Weights of a small transformer language model.
Size: 12 layers, 4 heads of 64, 8.59M parameters.
Architecture: LayerNorm before each block, tied embeddings.
Training: a variant of Muon for these matrices, 515M tokens, 3928 steps.
Each number is 200 + 40 x the weight over its row's rms, rounded and kept within 0 to 999. Layers, rows and columns count from 0. The size before them is the row's rms in percent of the matrix's.

# gate: layer 7 MLP gate, 512x256, rms 0.122, rows 77-93, columns 192-255
# up: layer 7 MLP up, 512x256, rms 0.125, rows 77-92, columns 192-255
# down: layer 7 MLP down (transposed), 512x256, rms 0.077, rows 77-92, columns 192-255
gate77,106,247,208,191,204,122,232,211,255,103,139,159,166,108,230,216,146,170,181,192,202,168,217,230,152,219,186,180,162,285,197,234,188,242,144,274,214,125,242,220,234,212,255,247,229,232,189,149,123,126,221,236,283,283,254,214,168,195,206,114,206,206,162,231,214
up77,110,241,190,211,236,108,152,257,289,185,215,189,224,243,122,227,264,168,214,216,269,206,213,236,133,185,253,202,179,133,167,218,184,239,205,169,162,248,187,266,168,222,226,230,260,168,197,289,248,275,212,284,189,193,168,209,212,117,233,246,158,229,252,212,196
down77,103,158,147,221,266,185,240,140,201,170,191,224,203,254,230,176,171,182,171,191,256,210,173,195,211,123,148,247,241,136,211,200,207,188,181,191,145,192,228,223,199,141,132,198,293,190,180,167,233,228,232,216,214,191,235,196,233,163,160,172,197,174,233,265,256
gate78,097,240,177,179,270,195,215,238,117,185,253,148,261,153,222,135,240,253,199,228,154,155,222,243,233,221,107,189,187,198,249,208,169,195,198,202,192,155,215,106,204,141,208,149,147,185,105,214,214,141,227,145,167,208,199,165,221,139,223,287,153,195,194,196,165
up78,094,191,228,166,199,229,169,291,173,179,300,264,158,134,183,211,233,106,190,140,199,207,173,238,261,221,218,177,168,241,197,200,166,153,243,149,149,204,167,151,221,241,203,218,239,229,190,221,153,175,277,208,141,215,194,248,171,204,219,163,162,185,172,143,192
down78,098,214,215,169,228,243,183,219,176,204,185,195,226,209,246,240,201,181,169,166,169,238,216,185,212,241,281,180,195,265,178,246,232,193,243,243,230,252,227,199,214,226,225,213,250,180,155,151,181,206,178,221,204,163,220,208,225,185,197,212,207,146,197,114,229
gate79,100,302,163,180,157,262,186,140,208,203,167,217,185,172,193,280,157,265,223,209,194,265,210,190,204,215,204,209,194,194,178,216,239,216,208,244,189,160,178,253,175,207,209,59,257,197,205,179,221,214,221,192,167,128,291,153,161,157,153,199,231,217,163,225,182
up79,099,210,191,214,193,239,198,236,159,202,229,225,193,237,191,268,180,220,235,185,207,193,176,167,218,246,272,152,268,143,224,228,233,169,242,180,180,104,244,249,272,214,175,157,215,173,173,213,244,206,177,186,272,237,159,162,93,168,220,194,184,216,227,217,160
down79,101,252,184,184,156,199,205,223,183,231,152,155,190,222,224,188,175,125,259,215,203,211,181,219,261,184,235,176,128,161,144,294,204,201,158,199,215,216,197,193,176,170,188,198,158,214,189,201,216,156,132,175,157,264,196,218,306,157,227,198,248,197,188,194,226
gate80,095,196,211,222,210,164,274,258,206,148,190,125,218,113,167,207,194,182,155,194,167,253,200,210,172,151,138,180,250,164,227,310,117,228,215,195,176,234,261,202,170,182,204,188,212,164,210,221,223,239,193,171,147,198,237,230,232,116,221,241,199,240,158,204,235
up80,093,264,254,216,224,212,127,257,123,182,152,139,211,219,229,190,229,210,173,212,149,180,194,213,223,273,192,231,208,201,249,181,169,192,287,145,231,250,269,199,166,174,208,211,215,156,226,226,217,242,164,228,262,218,165,196,226,114,215,169,226,227,191,170,168
down80,097,228,185,216,210,145,194,200,216,245,210,155,201,227,177,209,200,158,194,146,161,164,212,201,262,212,211,225,177,147,187,195,138,254,201,224,233,196,171,142,239,205,223,219,204,164,207,225,258,253,282,122,221,203,239,222,199,202,263,194,169,210,179,206,173
gate81,104,193,249,215,191,196,204,214,240,169,190,182,194,160,228,239,163,188,218,187,198,190,202,171,158,202,258,264,187,273,212,164,196,162,227,212,225,133,228,194,221,235,195,251,197,200,154,150,178,239,255,192,186,243,263,254,192,153,229,208,174,244,196,169,170
up81,101,222,148,149,167,239,257,191,218,240,254,232,197,229,168,182,151,198,138,223,180,191,157,183,228,199,259,172,298,119,215,146,186,185,186,206,225,203,164,136,166,167,186,193,116,230,237,177,217,218,162,272,295,198,214,203,198,235,157,201,221,159,230,243,240
down81,102,272,184,199,250,189,127,111,224,218,169,262,217,203,229,149,159,137,140,166,188,210,264,269,153,241,179,181,160,191,157,231,189,180,239,169,222,150,276,172,167,146,194,156,168,202,132,250,172,185,197,271,203,279,196,106,157,175,202,268,173,139,140,203,248
gate82,099,169,225,115,201,170,203,274,221,163,220,162,195,201,209,205,199,222,252,140,171,201,219,271,149,231,214,223,197,196,187,155,153,187,250,229,171,215,155,249,155,126,162,232,287,210,162,191,225,237,201,227,230,225,187,219,244,121,167,225,231,161,271,117,189
up82,099,205,211,255,184,230,197,219,201,262,153,210,230,286,236,204,254,121,193,147,230,217,226,282,180,217,214,223,200,269,174,161,218,194,248,126,117,195,214,193,183,174,262,214,198,190,233,197,229,203,214,209,279,171,282,188,237,159,213,247,195,170,187,187,228
down82,097,226,150,176,211,144,290,208,167,170,211,198,188,292,203,177,207,274,221,316,172,232,239,171,207,179,194,263,153,202,257,184,216,168,221,129,197,200,172,177,189,197,220,142,171,222,213,256,173,191,222,203,143,194,138,162,189,237,183,234,166,214,168,263,195
gate83,093,169,222,159,208,110,232,205,275,208,139,231,218,189,188,185,135,266,193,229,162,206,194,206,255,145,185,153,196,176,155,89,84,201,210,227,189,175,186,258,197,137,226,264,205,166,196,164,238,175,249,252,128,237,159,219,136,209,196,119,227,191,191,231,276
up83,091,223,169,210,227,155,185,201,178,226,224,164,198,234,238,199,182,192,135,173,143,220,219,198,206,165,275,241,187,197,222,196,248,210,184,233,156,282,239,214,182,235,181,222,128,199,193,169,257,146,231,140,259,263,187,172,172,228,272,182,197,225,262,110,187
down83,090,181,157,117,199,201,254,208,258,172,237,140,236,222,108,209,240,256,242,251,140,207,164,218,167,240,219,250,210,162,195,104,113,192,251,232,173,182,203,250,225,235,148,134,221,163,241,224,203,167,137,235,96,190,141,156,220,234,224,219,195,251,231,201,92
gate84,105,168,142,207,129,174,254,180,193,153,162,242,151,209,157,216,214,220,226,245,240,187,229,151,121,219,216,192,123,131,127,171,192,164,229,198,182,253,271,182,184,209,236,251,243,183,191,253,231,298,193,228,201,187,248,213,199,193,171,175,178,213,216,199,138
up84,106,174,220,110,237,194,159,199,194,222,251,223,260,208,236,156,186,181,199,243,198,212,194,220,198,190,194,218,255,173,170,120,179,165,171,183,168,226,201,124,120,164,124,183,178,252,211,204,175,190,264,249,198,181,152,136,217,161,221,196,206,136,223,196,242
down84,106,186,191,240,185,246,221,282,250,180,224,159,234,183,220,148,178,189,171,231,165,214,267,184,242,267,162,207,223,263,194,206,188,181,241,161,191,175,292,149,223,175,206,129,143,191,231,206,196,109,206,189,237,236,142,188,192,206,182,229,159,229,234,156,198
gate85,111,109,272,256,170,167,253,234,260,227,215,181,196,281,144,221,216,239,223,153,223,160,189,183,247,167,218,141,202,246,178,107,161,190,164,171,158,242,155,171,173,169,176,217,178,212,271,178,212,242,222,167,152,116,183,204,226,169,178,247,162,199,287,226,180
up85,107,182,247,167,224,227,173,206,285,261,146,199,218,217,142,251,202,193,218,230,227,228,209,169,152,206,178,204,199,256,207,159,144,229,192,182,212,143,218,160,187,117,196,240,216,268,231,169,146,139,221,149,183,182,183,212,194,238,168,149,179,218,198,186,306
down85,101,206,257,217,150,174,231,216,200,169,248,199,183,229,220,195,173,186,259,239,231,125,157,219,231,258,169,174,244,131,190,193,127,255,248,210,268,177,194,140,190,196,226,176,237,156,210,183,241,252,256,237,232,215,184,200,221,225,186,199,213,247,187,208,114
gate86,102,207,130,206,220,145,198,129,176,170,158,204,169,196,238,198,158,167,182,148,190,262,196,198,199,143,173,232,184,242,216,170,180,292,239,193,134,237,148,198,208,125,166,117,188,178,191,155,127,151,249,154,154,212,194,247,240,159,200,204,248,253,244,211,251
up86,099,273,273,189,184,200,193,178,177,127,148,226,200,242,200,163,194,197,137,228,227,150,205,242,159,196,192,232,260,235,200,204,201,234,160,237,218,245,171,190,286,202,171,254,136,179,146,160,118,166,203,186,159,207,233,149,301,171,230,223,226,177,120,152,228
down86,103,187,160,224,212,194,124,224,161,167,187,255,143,219,227,208,204,227,204,106,195,185,165,161,211,236,175,301,193,227,265,215,173,187,193,244,159,191,179,199,177,176,196,180,244,231,244,133,224,144,174,238,215,221,231,242,180,139,203,202,215,246,146,177,266
gate87,105,167,152,217,201,226,205,192,176,287,106,157,199,217,147,168,206,174,186,142,289,243,182,98,208,246,167,185,186,197,226,196,228,215,164,184,210,156,207,256,272,207,217,246,270,237,201,175,252,172,203,171,250,197,173,154,238,178,228,198,206,234,204,212,243
up87,104,174,144,227,221,248,197,138,200,215,166,209,133,190,186,196,213,173,210,206,201,169,158,152,202,233,225,209,227,222,192,195,248,141,262,199,161,214,139,140,202,215,186,193,199,155,196,204,180,199,207,167,246,237,251,148,155,243,220,177,229,171,158,166,222
down87,105,240,142,222,166,238,165,213,159,158,208,221,146,217,86,194,178,202,196,196,181,246,182,199,232,267,174,203,176,214,204,190,218,154,219,296,279,200,180,241,226,224,137,152,204,177,172,245,170,154,133,206,135,253,205,181,213,215,216,243,241,272,192,185,220
gate88,096,161,178,188,168,116,230,222,226,187,230,122,192,218,226,144,176,163,152,257,203,263,197,157,234,215,291,214,186,218,141,201,253,142,217,186,239,202,262,169,125,188,138,206,207,182,158,250,255,226,123,169,161,164,180,234,227,180,176,159,150,212,177,203,193
up88,096,208,137,181,195,130,232,186,242,202,159,147,148,112,131,251,157,198,248,186,240,155,182,170,164,157,200,119,200,184,179,287,166,279,153,117,111,207,156,215,209,194,154,220,198,245,177,199,223,144,200,163,166,208,219,167,242,195,211,233,187,164,208,148,168
down88,091,244,189,193,217,206,183,278,248,207,172,239,145,163,170,261,178,133,180,211,169,126,218,147,173,196,153,135,174,260,239,235,187,191,197,127,228,220,226,236,200,163,183,206,149,181,156,206,224,159,149,164,288,202,195,218,164,205,179,230,263,212,215,213,196
gate89,101,236,246,138,207,262,196,129,261,192,171,188,146,215,205,269,248,201,178,185,183,238,237,215,212,213,201,199,207,187,225,202,150,206,246,200,187,165,203,217,248,153,141,153,306,195,175,149,162,281,202,247,248,143,173,183,183,210,204,193,180,231,285,187,227
up89,102,138,240,165,189,187,140,275,240,200,237,175,218,276,223,114,226,203,182,230,132,244,194,107,155,177,249,202,239,183,169,198,241,212,185,127,174,223,219,177,221,239,120,150,225,237,224,263,195,210,132,190,213,148,162,175,225,139,200,208,128,184,189,228,172
down89,101,156,147,173,253,88,210,142,148,168,213,206,205,282,197,110,256,156,239,256,197,197,192,172,194,220,176,222,171,241,203,211,187,161,179,133,195,101,141,196,188,226,205,200,183,161,190,195,196,123,214,214,230,111,182,185,266,258,101,168,167,210,254,213,158
gate90,091,266,195,177,88,208,184,243,202,167,247,248,228,219,193,265,211,163,122,189,207,111,199,204,235,211,244,199,187,213,163,151,152,222,214,210,171,228,201,216,212,183,235,221,206,292,202,194,253,228,204,181,202,220,244,213,183,248,271,220,276,201,226,156,159
up90,088,243,217,220,183,188,175,175,156,162,242,185,254,126,221,254,250,196,208,127,210,169,282,201,190,202,89,104,209,197,57,186,192,186,210,211,232,243,241,194,122,178,184,256,179,192,220,227,170,249,198,140,182,236,192,119,186,258,232,122,211,172,163,190,221
down90,089,180,170,165,189,175,172,191,174,238,158,241,269,278,146,241,203,179,200,170,213,197,155,167,174,159,160,159,160,171,174,220,121,295,215,268,148,176,161,203,209,204,213,282,148,142,142,119,170,185,228,228,155,209,217,166,219,173,178,243,118,135,190,257,220
gate91,105,187,205,176,175,242,232,196,206,150,210,197,187,173,232,170,222,189,158,175,182,212,161,279,182,223,222,151,223,142,152,145,269,178,163,124,146,159,226,166,214,158,252,168,247,187,148,187,165,166,240,198,198,113,116,238,279,149,213,175,173,217,173,196,288
up91,104,206,133,235,216,172,154,186,204,170,136,176,136,145,210,171,261,203,300,188,257,158,202,139,184,282,207,241,223,209,199,184,257,218,286,195,221,152,184,104,191,189,150,155,261,206,304,161,186,202,170,201,182,155,186,160,162,203,213,227,201,113,282,190,176
down91,099,176,213,188,179,285,277,191,194,198,191,323,200,233,178,128,209,162,202,249,281,222,257,246,153,249,223,183,215,159,222,164,153,212,210,138,210,255,144,266,303,263,157,221,165,178,104,171,184,139,118,168,164,212,191,234,219,74,181,160,175,235,176,214,182
gate92,100,193,154,227,177,150,137,256,289,141,183,246,245,239,252,225,192,199,244,196,223,156,239,183,195,205,178,188,189,234,209,222,215,219,134,224,169,168,172,205,204,167,178,252,176,208,222,172,287,104,182,170,148,190,181,289,245,163,255,182,200,204,176,243,166
up92,101,220,218,96,164,156,178,194,219,277,189,229,198,187,216,256,174,264,205,229,242,166,153,119,112,150,144,215,272,222,221,230,185,201,150,191,203,214,157,292,219,176,225,178,203,222,167,227,182,210,167,225,204,201,252,213,198,226,167,168,200,245,198,283,186
down92,103,221,231,175,189,182,237,202,169,238,165,166,179,171,218,203,251,134,240,194,181,164,202,166,271,206,233,106,224,158,228,216,135,182,128,214,232,269,242,178,241,224,250,256,162,178,183,210,186,269,195,264,197,246,199,207,260,106,127,231,181,145,207,174,230
gate93,081,149,216,163,195,217,172,222,230,207,206,220,222,202,194,159,156,176,160,198,238,212,221,223,197,167,211,168,230,198,198,213,172,100,201,232,230,243,202,214,152,172,192,171,224,212,201,209,136,168,174,184,146,199,155,214,201,254,157,198,240,191,191,215,192